Weights of a small GPT-style language model, trained from scratch on English Wikipedia.
Size: 15 layers, MLP 128 SwiGLU, vocabulary 2048, 1.5M parameters.
Architecture: RMSNorm before each block, rotary positions, no biases in attention or MLP, untied embeddings.
Each number is 128 + 32 x the weight over its row's rms, rounded and kept within 0 to 255. Layers, rows and columns count from 0. Numbers have three digits each. The size before them is the row's rms in percent of the matrix's.

# layer 7 attention query, 96x96, rms 0.357, rows 37-77, columns 0-95
104:110160154161100111147149022119143078154167112141142128149135129117183121110089127121043108171139152158135103153095125152172170146122174086136107109156090182142154168144161164129148127161121144131161148144135087088181236200167124115101134139127133143089134140164095153127109111144142092165
090:168084107140174137143183146142112114154127115082095149094092104157102167087116104142130063039138112118160179154112114114083084165210138165129106091122109172099157127152060171097118152169088102082118103147139133128142096163115139083162109126115107139200135153171101081126109136098103168110
086:118104152124156114073120156158121145150125169134114042095137129126134036123125180153120107176162129169131153143075165085128144158178105115104142098131155086126129110158094094172151142157066118148102166164162161171140139120128142173146122139107074091058131104168163217119100114117164169128
118:089183151128130108146143121121123132169123124186139117126138136156192133091089143172116119156112190129115127142035145151128147129124110130121061097158106137126061093156119067103098186122170109079176115076110121117135125144151189141091090128131105145145180164072187114114072165073138098111
110:119164195155151115128186080106139097110110122119153090075113061093121128124119178133193136168106132101051130167155118199113138159088123187127114137093146191126099109141136125108138134106099137130147106153120104177081125116046126137120139121143106134075145102069188125129086083142116078164
105:161117117129109044133174101049142160124100147132122094101124189150111129163142093137079187116178095095133084122090143141087125133077125186085136113088076062129140117080110131135171111076144110129136106124121100108089117160082117073107098073101141194144152154094173120112168138115106141097
113:070093138109108139095099098109152119127158070123152153097167155097109165139122110128126112109185120133111180072142138134180075183085083131174132119050129118142094116139162153050132101136106164116150150138152147102113099117169214084133147134109048128147085071085119132118110096096166135135
109:150193221153106092083119138148190112115093127139139111146149089117074134116114106075157123082144152103114175186152125102117127144113095107115126177137113093164140222108106130105091137164192121121123137149156134075104120181141135126182095117125155191173141094120143158137156157169133149068
124:109128129100092171144166108157154079153127164166120116112051096059092186108091138151164115086137051158110110132084112090107147110113123097096165170081143117125179186138098151129074119147115183103162189128167136131129108072098120123150112140131132076052126122156091126090146151131092133090
111:102074153111113185063164103090097160115048121152115063140134145100088140127093148111124091143104127117084109127088182196151158143092152146122133113143107149120147146086070160127106114173134106158100082110127067162087070122143145138107095107155124113131153083120114192106168161064088096147
116:162055178145129137130105139128140112185114082156172123096083135183123111108145082176117132156156075135109134101130125078072088156137051082123179098177180129128109130100121168105139164148119078068114082113135101155213122155139181147122117091111129105090100155157133148151138111133154169098
094:042195154160174140177131135140075141142162092117108112062118138105228135173119075128102087038107140120173138141106133120123097074147134112147151155145122169160118077079169155144080118169177107162108121157121151109139139124088133131124148114170145137134119115105173097148145087117130143097
087:133183092136184162101098122112116095145095089126128110144138144052183130119128090101054152165115095133117117139155153094158134115120077098090145181138185159106188128132181160072146068152140169122136107211089132132113095142096128100097164118121079178121113146098116073175093123104125117103
096:148097129061115136081138100125187147112060068162122133150111091178069098140099080158140106145168111162080112144085083100129110122109091131161141093102142171168129149107146117190113091116120147118166083156137156079113099123138067128113106165187086162095120113082124167142149143157093072180
087:110155131166095103102090103114092179126191147176111053096078122153134097142120200132129186109082108107158144110090100121098165126123152129057119125104104163117150091158078109126148089123143141163155140131132093186090127130113122132112156132077100120189099143169091106185111131165064195137
103:147144157147100154109128130113154135114079137173180132117183085116096142170107099141140105148151132153099139050131111125100104096114075132145067058109101085120189144129111150145115149095114104169186082124132142098137110131110126159107101237153112195135123142167091134142191117201098133127
112:072157118112148096075136194155089115128132133150123145142166185076082080129155149120118128092111185136147121115158073145110134198148140156127150124121172121148112084152084097152150184123117134112108073099096151180102111096164092053100106050137099088134085144106184133150111131163169099138
120:086215113162151196184098108113032102133106159108099167173119111130063124090120151145132150114129119090142120119193139146165129093129129109131149167135131150149161120127111149041108127153132170150116084080115081168139124147173128140099118129185118055108105129146124154140190148119172122129
099:138140149060122108143074148145119176121128145105123125120117172135176157108096119107107083142104075140113089128159134107152137133167185070170144111189061094143139140121200189104097093133130138116126132104066084133084132093071175098171171140146173197108142121102147132086105092120099116078
109:159101182084169104151163134073139133175151111109109095147123137132117171191112129134145151120119151150118115087107152165082069079141099136102181145122110055152140138139144178118099128104141102156104183180123118103115115141123167109187123068169143120126109194115137147129027072092181136130
098:115160097176162106134114182117143200153093135100165156140149169146090117051119150159129121113128121091102131154130146081160118129112159171130169134048141150157089144140085103147078124087096117114108128185182109120065118097110084068157111093092077167125170108083136164169169111164161112121
108:131104209120133068124084095155134141174123173087148095117160153110126096097119148113120149096098095194158124151103115199118122200178118117111119195134116132180149108070135123115112091169105109142151146110137147155113178070112105119107164174178140160175134190096119114154149181161093147101
134:170095114230174085098135084168182136111142152117174105135135185135088202170119110076121166158092107124159129152116126131090134133144141100161120147147136194068139111139128068125165151080109137110091107123106133155109058152138186098112154153116095145079167126107103115156095131150180132134
121:106129097182099135107081139105136131170160141132144135101135146133132128146147105154065095169173091133152109096115091151113119137090080176133142110122114123159169135163124137201069122117201143069194130071167226142041109131131115141096162127138168154137084109113129114092130129086120119174
107:145122138144077103151129171120224114138126070104061156153165123190181119094186104082128085130117109159167113082162123135136156119071154121101069100135129122147147140116148105107106131093100142136037170101121091108090100128100125159127150107124101149077177113185107118126137183138141109178
098:107073114139126141136115082169137051115148173074136103051119146134108101123162123123144142063095097100099117139120069134153100146089129195092123065152142141062097114097134125096079110081130090121144040139147158169112171125107144121143092073132192117156142152143161169093141122104126126120
114:167194170168148149108130110160171116123174106115103156119112137120180152084118120061094140147043144125110065039127120128136153109146088126086113126129120136164074099153086114176184170120081105101186158110117161142116135151091069107095127112153099155132170160131134133086158109127120188111
116:101089065116108047155125146078142101124161121127207130151084126123123123140067136127112101112103132129067134105160038139056150137135108074138080163157140125142102146132127171129107129080094111153141135092093155134158100083141192176177171135140117114159105112111087143115191093114125126169
091:151165108130161123160139172125116113168109118137112138070169158117136078140128085068165151110164105103175086161091204122134113176123125149095122173089119128131124070128142151126114105133137023082122137106122127098145143130166104069124089108085093123096140190141159116131161175177202118086
094:144107126109121090126134127158209164161100161153114135145109134140155126161146146157125176109099108153177152102171227147100056099112144157179122127099158129148131127171127099166145107140106171129214146119174086179161128152162127124127094114105096065153170123160114103152142155105077125053
098:146146178117149135081102113144112077110100127085134136113163115082121168171134122155082157080106141155089147144161181134095099217125167213123166083090086114098153193111101115151104092187140137116158139193162149144104125086155131157123138106134139173190119094143169113115115139139123167076
106:153143134083141096136068152074168131065164142102125092192096118129096131107095195119122101112124137119122177144133119203110155128127153129171091139086172175118140131107154140155116156096051084164107144103081146095090067085101168119139068186116130127109125122133114072118066109109098093128
091:102130131170169066184130068127116085126181193136204197165160087127113160130141119126144180091096128145100131157159172137109120130147074099120130106139082151133120132132138179100128075110169153176152062146105125125124125116082154128191125121115116162065099098099137087161116094159112075136
082:118138089087104121149178092088088133067132144208104193096147162122051128154150134174165131160135124100145149093088172129076144181134148129103102114130127176151087104181155152202080129177113175115149157119142111153143173115134148119119136108119139097066135134117176172139121074091123119092
091:131162149065151158086179162132148134128164130143079165164109140146117152122145111124063145085159108103196224169131165151137081146138148129040127116157118122142152155139093120154169108156097122105119135166114157134176126155174105118110135143080182116130152108143090192084105117205113158117
097:141111175071148083121142173060119122097137091098134122162166109091128146117126134152112155131186066093129167067160205123095153130141135061148123112099152093143115088127125145145165094134147116157113135073105075167108115068148136114134168172138101132205181121094125148083147080134128156182
103:059127114111121132100146139161124117176123113074136110171197125163154142117054115124120150093107078179174118163130161105152115166104108107200182129160129122147113134099146128138042146138108159122130143117136099042125111130114168167176146076182181078122162101150175156167121124103119127148
108:135115119079126120107047188152159093121094171155169140102109149148153106129149110117088154111093046101147101122187181156146087165174116116113087116126162132083116144113096127198098109119143107152148156101149162153110151121109136120207143153059096207089113161140102164166122124105145108104
090:143153088109111154170124131131134145109117157111130168137116117072191100149126142178160124148132180199087163167120194159149044122097161121186126098135141091115126100156156106125162165172118140149039096168099120129086139142113121144066103147132138099128129221158139133119115122168132189134
101:084147103129111152095138150140108136160151145138120124201113119091073102133091104137119074119089100097093118160128118158124122090111090155144139136116142064118109115111148104125102118201079074126069147127121124090202138133152070163112209116146124217154086056145116150133150106135107148064
088:131153134110175111163121182092115072136130188162128092122129086053144137096212120110156168125150160107105123137131129124074159142104153171154101115124109149083137152151142061144079142151126147106038150077151106077118116162174081127171144100158139144154094169113110049137142148119125131087
# layer 7 attention key, 96x96, rms 0.378, rows 37-76, columns 0-95
112:116153110150102091094129125144205093113113162153126174130177102130093060156166123149133177146181108138124116126160141068094117147162160136177171142099150089148126138167087083151106091104064096158123145106169179060145122178121129154102138151169122171126145099154087152072179115172142104080
097:103108085152128110084125184097116115096129138105146085063144085119172085134163160065123114150190136117136101108076155098122113111121141143123150133164165116154154131179117182175091113108167158168129117198097102158156164126116144118116161115076120115121060130099128149189126121158019149150
134:084121121164145132154140096194138127121150069060151088124089148098104154077045123117169133146128060080091084107098119122146142108102135083081131078146112095087132163157174156146101113146144143069093140086088129095142124107118148124170179130136141144059133123126205073155110097122124121133
113:094046059149107099131113059135133119128172096057137158131153188161082107162101095117160155121113075137145132108130079135093091132132149172179129138149112111182160114098142155055126126115103127117151142156170093085071118130120163148159161123205142147132182113154145145079152131150150093137
108:161195149130100122186109162132092112078132099143156147153146145142116145117120118142107090158150096160123180103128143148134118140188112081147121109171149098189107134136122130098157153090128119120046143191095110130180069172077105026164176174131094119170142132104133147081177128119103157113
100:146129113129115117098119158133122131069184052154104151075088081110118152156161098180146057195138169100139158104089081134156069169164138152179120155155105115112081116134158079099090142149131142097166136110137148083109111118138140174125107164121076057161127103169184116169112152155102109136
112:130199097208142127128164136122149179114082142034108131126061102115146148144057151143213117112102153090185122163121079140112162092118116092150093112118060176138150131103112166139116128117144107153162155154111121109183148139096097124120151144141173139126104129121085128088163169081156119137
103:118110099129143091080131142114110149128105111208138131161117175169130156204132099167124060104144138167117088142114147152178136075109126052131190113153123139164128159140115151100108107106164135153089143104163118129103218073144145149152143097108168095035124144122107148079098136151160152145
118:175108166096149109098177162162124102133087121108087191155156130126119133155105127165147164132158128107152116113156122096172139127123096076113122116090141056149091109121189183122122124085122178111125173164167105148172205155155130151095159182111164190140143131131181181171099124063175141144
113:136148108096068141207126124133149101132149166108143198138120127105110103161162073131157085112175134147054216133106115146149120152158131154129106120124143090100119107176185185117153139105131091073192170138101097103125123136098081131152132077141122147103136095073140084123091199138158151112
109:202169144180136137139128128121132154125148152139207118175119159131137080141103151112124113145072054142138112151112128135103091169114116150122093131126060105202143181179112149112071094157104191148151163106139155080113169071131185157141108175116124173156089129142152144089099141127175156108
088:200141125126092110201132094083125093081146167148167171162141084122071161096142125124164153159116153187107170131194146156116125133115118141084123102026146131124152143124057131143131162114092121130097149080077139124159087130156079115104113082128131134150114146104104171113131115109108158202
095:115138095115196111168143140086128102082133052108060115153098116089113110129069120111160149154128068129116072084168116116116106078119133056058153126118134114089092135169112145151103109118160109115127089072061147112079120112153139144140165145188148111129107091170173158124133154148071097130
099:139152203101086155135122168150090137202146104100133143166101167085107103107143118108173141113122108123124179161070121197119144133167099146146126178157150108057164068134124060091190124127152148164092149132108135098120131148124139119130108155149136159105079043173129134095144160101177111095
095:109160116098110133170116127089129121101092134186109122116186096135187091096122109104092201103193124138126161103189143146113139145178162139146099146094129138149187088156103177084128137182115144123195082123158170147183127121115123092104089153135151157112122184162135142119166059101158150190
113:147129132153098061121129150124123133168128116125100129115098152110135075161163140120140084057140085148155140135113145163142127101168140209116123202123148136151134112132138104074154074120085135131079129162122134101177110098144134114165096105112201097191080072111073127160044138109191112113
111:167163120082176160139182124151179127189179129154093135103133133099128134054147126098098176118195173218159123172161113118079151117180113063133123150106131077110166149142139161088117089115154080096141155139173107134104108109111161122105175143126078143112130138130101134164156175137094155097
108:165134103091133123111140126084115140167165139135162140097133109092216109085132115126096107155112086221092124098116054089083131076097180127116169112090144131086089147159138141106101186111126091159095134121131146124108155118108154140112142104175086160131125135085049124122057123152063143123
091:120127163158144163132131133148139171124130118096180124118067129121154123139121175098130113145118199106069083128078108178128094126096151143114179104116172152138117141078139162126103118124188133093157108099097122149124164095136145215079195145111148172149074082137171189171092143117054108147
108:126147113156124126080171145164105115093114091137155128140146168141129083101170174098106106147117164111100156145191082156167133153108161152110156172107125215160125131167158120124046206101092173120151090109097152105142152158106092046126130156163117066182163126125146075119146155131110130112
104:190132117125162120072177112154167157117133138175141095154153076109115122087177098139161136124159135088138170107174164179106131140153084111171091126201187144109147118139084067072174125099113095132145153162167111098138186102114119127138070084155092091133096149117114118129118187163081156095
110:124098099139092140158127089131103128133200109187171107071128104125130081125136120147139108141190178070058140109185164111064135125084115131111161105161113093161098115082114146085076136076125123152121101072086142170165090107078146072070127095126136103126068130121156147132159101137139149146
124:151104112144120096099150144112097163161080194155168077102082070153136098075154139115139085133128065115157121207108176094151164092115107126109106156133108146167117096155114100127136123133142117095132132182119101160132092147110059138151137192141106126113127155150144098182142133149174224190
120:144155100095135073144135163128096151080095109089127133144167147157124116113156140124177136150146207173173128131149105130105114156115092151099138158175060145068093136160110081107135133156105071105104094092137192129148063088143186147151123073144161155127160100194151126127140141096171095193
101:141140183081113197130127110117130167108140192070153090114166132097149141173119118142105135083104104094148156119122137105071092059093080095107169151120150115077156132144167106183159137110197077128144138100173151080110173093127138143086124152085123075160147119162147090127192111173099122129
105:100178110155111111160134166153134168143169155104111172101151154144088149162126149124101053181144189193120202134137180081082123137141104120167076131120133096167149153085094113127078075146110150101129147159141108076110086074180120122126145174138078155175172123148127112107102174096127148113
107:050133113134165152099123137112127131160122153089129096135150136183160117103122155077182122114150123166142168102090154134152120139114090207097129107127152089127130126148107130070135106098159071165111119076115150129196106150078168146180071150157154107214159150178161186163136105164116156154
086:086142154116159161114107158167127180090109136109137148125141194068151140013109148138129149159134133119139113119134108120137139153133121099128173127174154087198126112132154055096129125142151091144061144091051108164081135167079177148148151165119105191139105108139120133131124097105064112143
090:105102121115094170069177090134198142139128088128114159123108128155143143171145136116086150137098149140164133155145133135098113090152122175098070114174169117130138095097106125144146127118087166120131110189145161109161221166147122146125082144148167064125187095092054093083179169117109179123
104:111158069168133104124148135119099085128104105104095106083195070152078143171112138075133111129118144131132122174106134099122107210105145143178081126088090195077138163164088135140182075158087056148127154145161167095091183132166100131142106133094097113120150126140102139115116168123188130131
101:098129064129093153111124145177091080156199119168057170144161116133082127165112126079155113099120151153174101119113169141136108099117086079108093160077150152164146119187162179130135137169115107089189162076171126144139166171162110069133148125132110134144132148126122191117156106140171102177
099:095080132173113128137139107119035077120082120127118186121134142167109114216158032162093129137143078139095129095096115124127133108137158165159148140173189164100117162168091184097133128101146182139145131185137095148098130117149118116149089119123149087156111070086110101122145150152093140109
089:150078123136149148085139185150103132115137143121148131124156181086139126127105178106100095148087132079127129132047130140102153103131086098064158112161124169115160156084182084150153090112076169117101171157085026126062121083134150139115098140137106140151144103121087128161198161131119094136
099:099115217101178147139098134131121145137179053130161109174102134080171083093130137083130139164036107086047139151157076142185111121168115095134110083159115118109158117140110117079147159118134165134177108123133097086152151110112093159139081128148077128146136166134153143154135176112120125098
109:114104182142101128129113149124137133140150176107187150115154186106119104097157181167123117127108092132074091085138104101098202061130155108147177102142072139107088118111183097104105147068156134156132108114069122120088106109095205082137150072133134169101136148134159155070081119107134101170
099:122136138131081116151148122103137150117091148139085212061158104157116135150133109150090135037062143156111117182134160137121116210132131116092137159114126135122127202194122169124097137096131150160130174159139124140216170139149175099154115073166163090134096165125147122146139134134141104091
102:158133138164140101136136137148121118138133101184058136146140126178079102175108113118128124094204107191117109115148158148082078097159114186164086105055150125178153153166102144142172124128134121111162151098158139097129154090104116102118113149167099094157203210136125114165126164078169154093
100:075146127194083150107108134092079230119152135139119159101147157165113156071072167179143112186138160122080078214167129169158141176139141125131112130085099130120116159128134136127135154151136159100111065125160088182119099092121138125113130114147156088136121081154098137129186132136083113146
094:136107122093132135152145147097125111090121124082127095169125187131167172080126061100150076062150076114081130082116069095099108136093091119084131149177140147169139094097140128097112070132190127117150104103106150146130066111126152185121133165173136169199133093086124164098091105115088119095
097:105118156164038165120132097195121091106178127144137105087141146159142144149139125139163163138105147182166105127157113084153142166106192129110105121074145170124097115133089114123120103102158105143155187111139186188099116151123144114086088077162119135133145133180156131115035148178195142130
# layer 7 attention value, 96x96, rms 0.377, rows 32-63, columns 0-95
109:111143127157109159148073137140099143159052143128110157141097133099140121151165077107101092117127101137172098103164130140114171104077109152161111117109079119120114132098125184152140163172159159074176128116151122125107163159109050144158157205106136143064127121192149063173132122037126130148
124:125174084111120121118125170112169178084122090120096091149097141148121125109162109129124117092155073167130123180133149085198192144086149122133104131127116073155145099108113145113098068136097159117071147075129132138152071107157059127099119153128028128148103142081128173096077182134099139115
107:110103116101220064091167130109125132165138193140094142154100161133169098079110128106217149122191140166165118078187144143123075092139132125126154149134140124109109138136174084162133160140109132096129131103144154065178153091075148156143120126083087115189133163108142106100080116125130120162
107:161131089109163089146146113127123099162122180173121102071131122079150144186175092183098140108081047120078131084137157081136124097184150138175138134156083153090108150162157108116103177127104140142103144065156131103154139121078159132138108164154094108127126080050150155185112093153147157116
100:096144139192136152098100090137064125142140091132098121148164119150162117156156166150105152155092113124106118126145132094091126155121196118156113154121176154078119168127140085132214077120146198142084141053117061165174078135118115124186079118092154101132156117110132136098184160139124121181
108:131052131104107139137141100131125132108075160225123110144113113108098091104104118140086131146153088146112180128084176122126123165091137121150132145178179133149135153056107073151137054135125175155115083172133183108096086110141123157096099082110127080112148138132160124178098165125150090200
108:111082159097161120110085118113148161051092067089118076160139123096157093134164150145113098152071100107144149113192096098143091119125167115094119136111154123176070168141061131138142165153101122089105098105107125130109129140103189061187092136126103085182138097120100168134139061141162118115
108:175080107066097114167128133122097153136064127137144140125129113152117123118109165134181158074096133223105067135177116100158146185173165163081134097119132099104128129158175127127086149166064148150134158169171157133111158108130133176104149193103127167082159142106121175143118136146099169169
111:108118164104087129168077078086087158154160142154133162085065155144115160158139179146118156094130160100116099140159129095115147146143197129065183134127179091160118127134113126114168121094139169117197121160060086113171111125165126143082160156196147109131102152181098164136126178162145168139
097:153184106072137088078103198111124156123078102196131177122121163106143140088076112107115123088101129218101125077122160086132169154126091118095127117144157136134158105165100138151102125076093154114118155154154165120113096117077129155074113126218140112114136106191146127146139157128127140185
103:149078090164144116159131156118114126166100138154103060178103135145201109095125169113127172095155120126178148121115067157151113152178106142148149155157161165096158111156137115114123149104184106133127104107165125121126057125103138126162137192073149113177158059150095109150068151086146107050
092:104062139090176116106140119101119113154148149113179177153126158054150151140141076175144083110171118106110144148098121102107149105055164197178111124081188112165069094107179180124161127145143104223108103137124133131083128146107121140103133100085140102131142095145143068121104154123117113126
111:175182116081131137157156138069141111099108132138123067166152125122153162087168111158190100182102111125093144118117076116161170142124142124129113112127111079079136114072128120146167199151108203153153119092125124073121099123190138150122088177113128076113107090158125162128118143140204092186
115:105131107157147138129125142075174124108113087137088188130095131143152113075172095121139065116099119195122106123086108115145133093097154088096119136122089124202153102115128154167112154094107139181085100058104159052163151102095139095146173168120191072066094130136150161134153157109097128139
111:112148110079102122100173112159093113101134144127147145143180143091171184087102072132115111163161175159182111141087119138117075151215081106113137133155099097163123155166139127139130083113181103111145100148147138077202134143126108132119146145140050153069115070085157164148094137096115086155
098:120181122151161129090136130120194137119143093194137133123136131132077085164117147109092153121117185106109098184156072135123141107176154189170151127160066174143170185128174113117073114145110103101147113041136112058150153131115105095145148137177087135152133142067102126120092140117178109110
105:135102063106099152105165126156123160124150104140091112116147138141081169152095149090129124123126121145202100173167108139083170112111105097096156139107133046177129156051161155169073127197128178136157154145110121146116114185190099130128161092076096148085108108121158124158074088099128156122
106:201066109174183195118101100112120104142145035117122161089163140137172123144133149179147133100169148162148115091080123157073182122160127164122160110115145098113163157101174124163130122090102165141093165120134142153185109151131154124119170068105102115091049134123112151130136114097158105163
100:119173177146176146118114147122098125091126097119134151155131142134097047151100088179113173144080080117102132117101154105124104167097121108134095145123190084112125137130144131165129142152174059123188146107077118116220184116125118209161123128111128082120109156088162110176102123059118144105
103:111119093140117145151147141097097143091143096164118072130144145180111161122110060078130129108131091142143114065124144133117180149156171155115188170151118101103044082103160128137145144145169116115104122162119211124145087153103133087125202130136112115139103109170112073040108115162158153081
112:086096122127224122142105138140114155111119195125143142083165130120096186071115139148135110140093138118119104134111136200106121112167162101155109141144144142184142118172139153132088073215144099158108112163181112155149196095172120129064191150118098126142145114110115131196135154130148163162
114:144101126111139112170079137124144135115164120104146107146146157100118151127108072126099154097135102099098132213120059133139116123067143181135089166134155097098097108108110122139047100075115103123133200165194117131151142149130155081104177140039060170125094137139128136101108132074102104144
115:180119121155131117118116186178145110149056137143155074168136109082064127175111112090147124101113083088140111071105217152115152133148161146130100126123108110162186168120152145151113181141149120150115177103100112126164113089113149096172146205138112081167128121185118149144118087135062095130
114:113143088162165149136151123088088084098095159099113172115146175122175113125096075117101085198148181117095117163127126146143110121129152168116093079073043123188114139077136126134083161121158184123126170158089063132094140160144131163158143178142096147139157163138108114122059124097098157148
119:175148108139087103127103135172190107145097118136082112128071110128162129082170062114116147117105059089092192085124062130125134123113136150067122172104112137151154137121163081065109153152048141117119149173116100062127137108164165100184151129125141168119101135140176129179109116114093140144
114:144154070125123137134155138116075159116097177157137124112158133129105103124074113131147123110165142161094169129209127149133176135116158156070167126099153130122187086087077129071170140164064101181134157171124134078108136157041154136129191137083149167115132130180146141152104078142129165148
102:129181193125130090054199107128092161103103108146146112189142147177110142128159090120163149047111065117116177144082115137105108138134172099200114158160172127070090136120118086118145105128101134147126139068131131105137097117152156147084128136106167143089085143096138131140128109151194103076
111:130145108114107089174106144200087114127159060109118076094139078151127075090115164177143115182199165181143120139122166137168169201133211107110137199091138167107139141102123150149084102138146121090122098103129122127071132100131137110110121143142134133093074104183134153111110116124144171116
108:114121153143157105114074094115150087128117117121087154202146092177101133086147132109121146131146137131148152138135160160167150118149174168111209062096080109170155071156077095115154118132123062195112071104126124118132107147115103151055113101150149160131147191110159162086167086087142107116
116:122174091109107116085065104114086075081102120099138137093124165155110116142101151168156077165106144159067114089117131103125058125075151178096156092192174162118150141143161096146140108101125149132174144142121121158176131123111091137096111087155153160139108084062081063155138130121184132179
101:123100068134134144108160159081135159147099078133128117110138113115162063088173090202132087086093124121120139134109104115111141071133156114110104079138146124100135145202160115139209173083157123100130153108124048158183155098110184113141118132167166140078177088149074152142147091130133128145
095:131171093145096109138111178089129075182177096125093128114126147149112097077098145188165104162081153181146134111079160102116106166147133119071080069099129171130178079123148092145074127134106208130137106122149132167107131163084057142133114155160176093128161120097127094137142129137155088168
# layer 7 attention output (transposed), 96x96, rms 0.343, rows 32-63, columns 0-95
102:102146121139103131105168078123104119159152126183131126048166118080121141110137138064118137117128152147138074186163151116149091081099129127145170130111128143173142122086077083196118130095111122101099088142197112137140139149146062138117175144114107194165141139122073121133115166083051176093
120:126114191114152141170125125118131161137067112136196128150088098174125157120152117173079089129160162174155127151132160139106084212087161115144156086173105091118147134113108165150070146175158159137172086124091096116077128114120147124189108148147171174174159119166140060114093107152088147116
109:140161142185109173092128132139108204108116140127106139109122158142124112127089124183104129188088098121102093114175136095113074056123088187153080123151094114108073170028181129141088111166082126161140088110104186158146178130145168128133139196152131129154136110131107147125139136160149118139
099:161099129111128142136150118140104169102082148092084107146126112109122165114046121088114116129118152122127054159114169104173130154106077171114089161157076214132076157135118172164078143087148170164157081088193153126083151111127119146127109129131153103139134146070093124089076143127173172162
092:092137139130158145098132118100112126179138122085051116084095155089074143151241101151084096127106134089144094114144126090103153166102161101093092128178081145087071119161115103159100113117115095122161129175106164174169153108105155106133091090135118172116110124122172094070156144091087103139
106:108176121067182098173102138210145106116129129124123122145094103105099117093145145116115116095189130169092167106140140105159100111119151137139104085146149154100076128144112114097139085127091114173117101100161181081176098175173110124109122114095152023194072138144196115102129139114121097120
105:152087160124127129116140163092141140118106156111065174105089111157078165109139117143119175161099146102133138127155143066086162134136126086123150037179175130129118168152117094114107140102148111104086126125144108141184134132084149212148146139162189133127107190049133183119086101166139094165
097:118125136136121057147127105076150145143109147166170131154122176051086060156122100121142115183100150142169188104112157135139149105102087180142166152134120143147084164095174105137129088135137187155133136092148132084117136129099079087110113133128221132147140047101144098168099131091177132112
105:145162114118060139095099135123126078122162141117102133150128151120162165144152090175129074156094181115148185112125127181120143154091135138120098125103136184150203081103126114114129099040123102165121102104126153099157090167094143062134175098171176163137200115149114128132170078074137106118
090:145132066061101156119125095121145092130090145150164147101088177145134092107086109138076163149168058173177172123145087114102146172089186209133118099155105147136169149098101144118091103177077137153069086092117139118111137118117113096111143126086116098157137153134075107109069123126140171089
106:140106096139087148145116110116143109090139111096147119129206102146157103153130190127146179137080137127099093167173127110097170131154147078167163068165083073185088105133125198115128101148165107168157092129159135150159132121128102078072044151135168148150112123084149123118183155147122090087
090:216109166178130148118132105118053114164123107200176160117164058131101124087191143101089085162129080154075143125137102110133164133216095092130136133103131189124064134133132142161089109138114099202117149101127147154126101158141155104174133139118116119109129150131124097163152107128090145127
103:075134130122190090194168163115115063161127113128045102128114152162120065135096163095155161146071158156072152134132139087148098148128091117149138128106137139105131099147133130128128076132164091158100093050087086148091149147082098097177138126146173118169152116081144110107106102157104188150
109:116088137136168111147104133143167123139128136132020167133141099148149176097120147105138165183112106200119149129152128157144126105109109205109141068090099171076156125133139116153098157189146076097162146134168096190109106160159112083115123136099160159144168134162076111142089102132109075075
106:083123107100149123187078112163134169110145141136141122141144169179148078122083133125163147133122084145122145085131160115119159172093149120154068141122112153107080145109163117106106170124156133149123091139142151210107123131136067159125132173173058187070171161105193138186109191083111144099
095:089108146145079117149152066173169115125144164128093164124102116160148136151129092100174112127080129103144122142126085118193123161071071088101135185113094114094174187095138136097101167102105103128234096168108133156162170132112145095157108141149109085160126155142183112129112127191176131124
100:143141168166102119136169093149129106091161098168244163116137151145153097099126180135199168117082142153126132057116148141137128081135169133106150178171129122082102091135116127167140124110157107138139123127140173104118137142121102195165157153111132199193122101195118085126100115102122171126
103:141144147129098088156169067128150103105157116070189147143159189091074120148165154140138140105140059162125097122089088084144136083184138147138145162124114200077144115159104106128118143153129126138138162064116134155165177168154174114129120135128121185115196122119137091049122142118174082132
096:084188156096164119068202099130129080209122157100154185117094073120148192081128096098100113110083121151079151130177141153128154108139106128105096091135125127111089169101149105109129174121195149124109147162136152097114166106105121099106183114168095174153129089126142124085092183103122134144
100:177118091118137208129119124130159175110143124060157127146115127141174154150093080104146145172139090154114121147104124133098150065128135107150144177198122112156170139161119072164129097115131083095138129013122140120093123098127152166164146135118135154192178111135170088139183158172091121117
109:161095125117117121158098136128100141167116090128240109131169168108118130116155189149131122155103174116127175110161136094109070069165094113078105117092089176124119169117145130085116179115136128054151098116074116121145128077165101129121110137146126065101116154156149167169115128042127157119
104:181090148122160071153145176068160166137116132118255180129100075118114136101133159130094143134089065110154108153110119145106117147122119061090150124065114116109102116117159137135164112151112138189132100140120102146129141109141186116071168114118101162198116176103153093143143114105115123134
105:172141177052131157126141074147139136151113110090137147139153119089148135091112120150100166117147127166107115160173128117154133074135098107098136152170148111107122152070128167202148100120121068106117088155069074053122152094137059145081120091149156183091152182132088077157110134158146130163
109:116117117208104109158113134138119150140103139141183146136167143111143123134140179085166132132112105075068108070189088144137138181080105171185113148155153157136167163105115070145120076139102055125177152181118088110070121104153145130135204131170117107148114128077108116111104109123082158154
111:176161133171158078135119143102149194106112187101106133155188080167168099127182122076090162153122165160192077118061163162131143122124102128156144111161113126082123089109115120166153135144160149114126133152112136144110163149146103111071127097120129096157141201109104152075135099141115212175
102:176117128117065182130158116113120091108114182141157193109144201164157164118136127059147121127181133098096142098106125104070128111114137138166139161075125084099093100134148068200099051159118151105077070115157079115129142142099131090099146129118162066137116131146126099148159140093139131157
100:159133171134183117084134163125198087180104114147080120100106120158117144130109096144085106088129137171112124143143114083111190112129092111098072155107143061104125124186148199110102130145133142120144052116126206165095118135145158083137102171138126133181133092099152101125170196096147167130
109:089108193112148110144212096064144144091127141119142134112142143129099124153103128055149168177143099143152170138120155155097101115119174121130152104161181122147105123104105103089149146142114091145174084130071115104151086118103150125136083106146105100090098036193105143155178117059148116177
110:144117127089134179171160135143112157176106092130170156140092133157096088101069072165113123123122126150147115149088120112159144129138171152198056115039162089149176131114123048134122117128141102054175171179163116130149130161125151092142073151148164108129108145161111134108164140121102072141
113:054161106115105109083069098119087118139077136114078134127141160113106153090117126102134148162138159106164211159108087094150132115110112087117114128117139215140141106149152135160160130203111167154144153129096177105080153139101136110164186171148075125137096139132206147068132139124128076121
098:127096192104095071172100099117121089105157146127053129073135156088135052163160129066118080130089140152105129123106107111021138122161088118101077088123093146127155171174140122156136129103142136109107134151118132131093135138105167144090154133124143183117171143086111178124083160163144090098
087:106172119109108122109146089103100072104065082138054157150124158092163063125172150141123198159117084102155162105075081189138127154102139172132105080137119151100127147137060140156110131125104151150119156152151056093080129123172155142120103164122153131147087064148171155118145164147108163134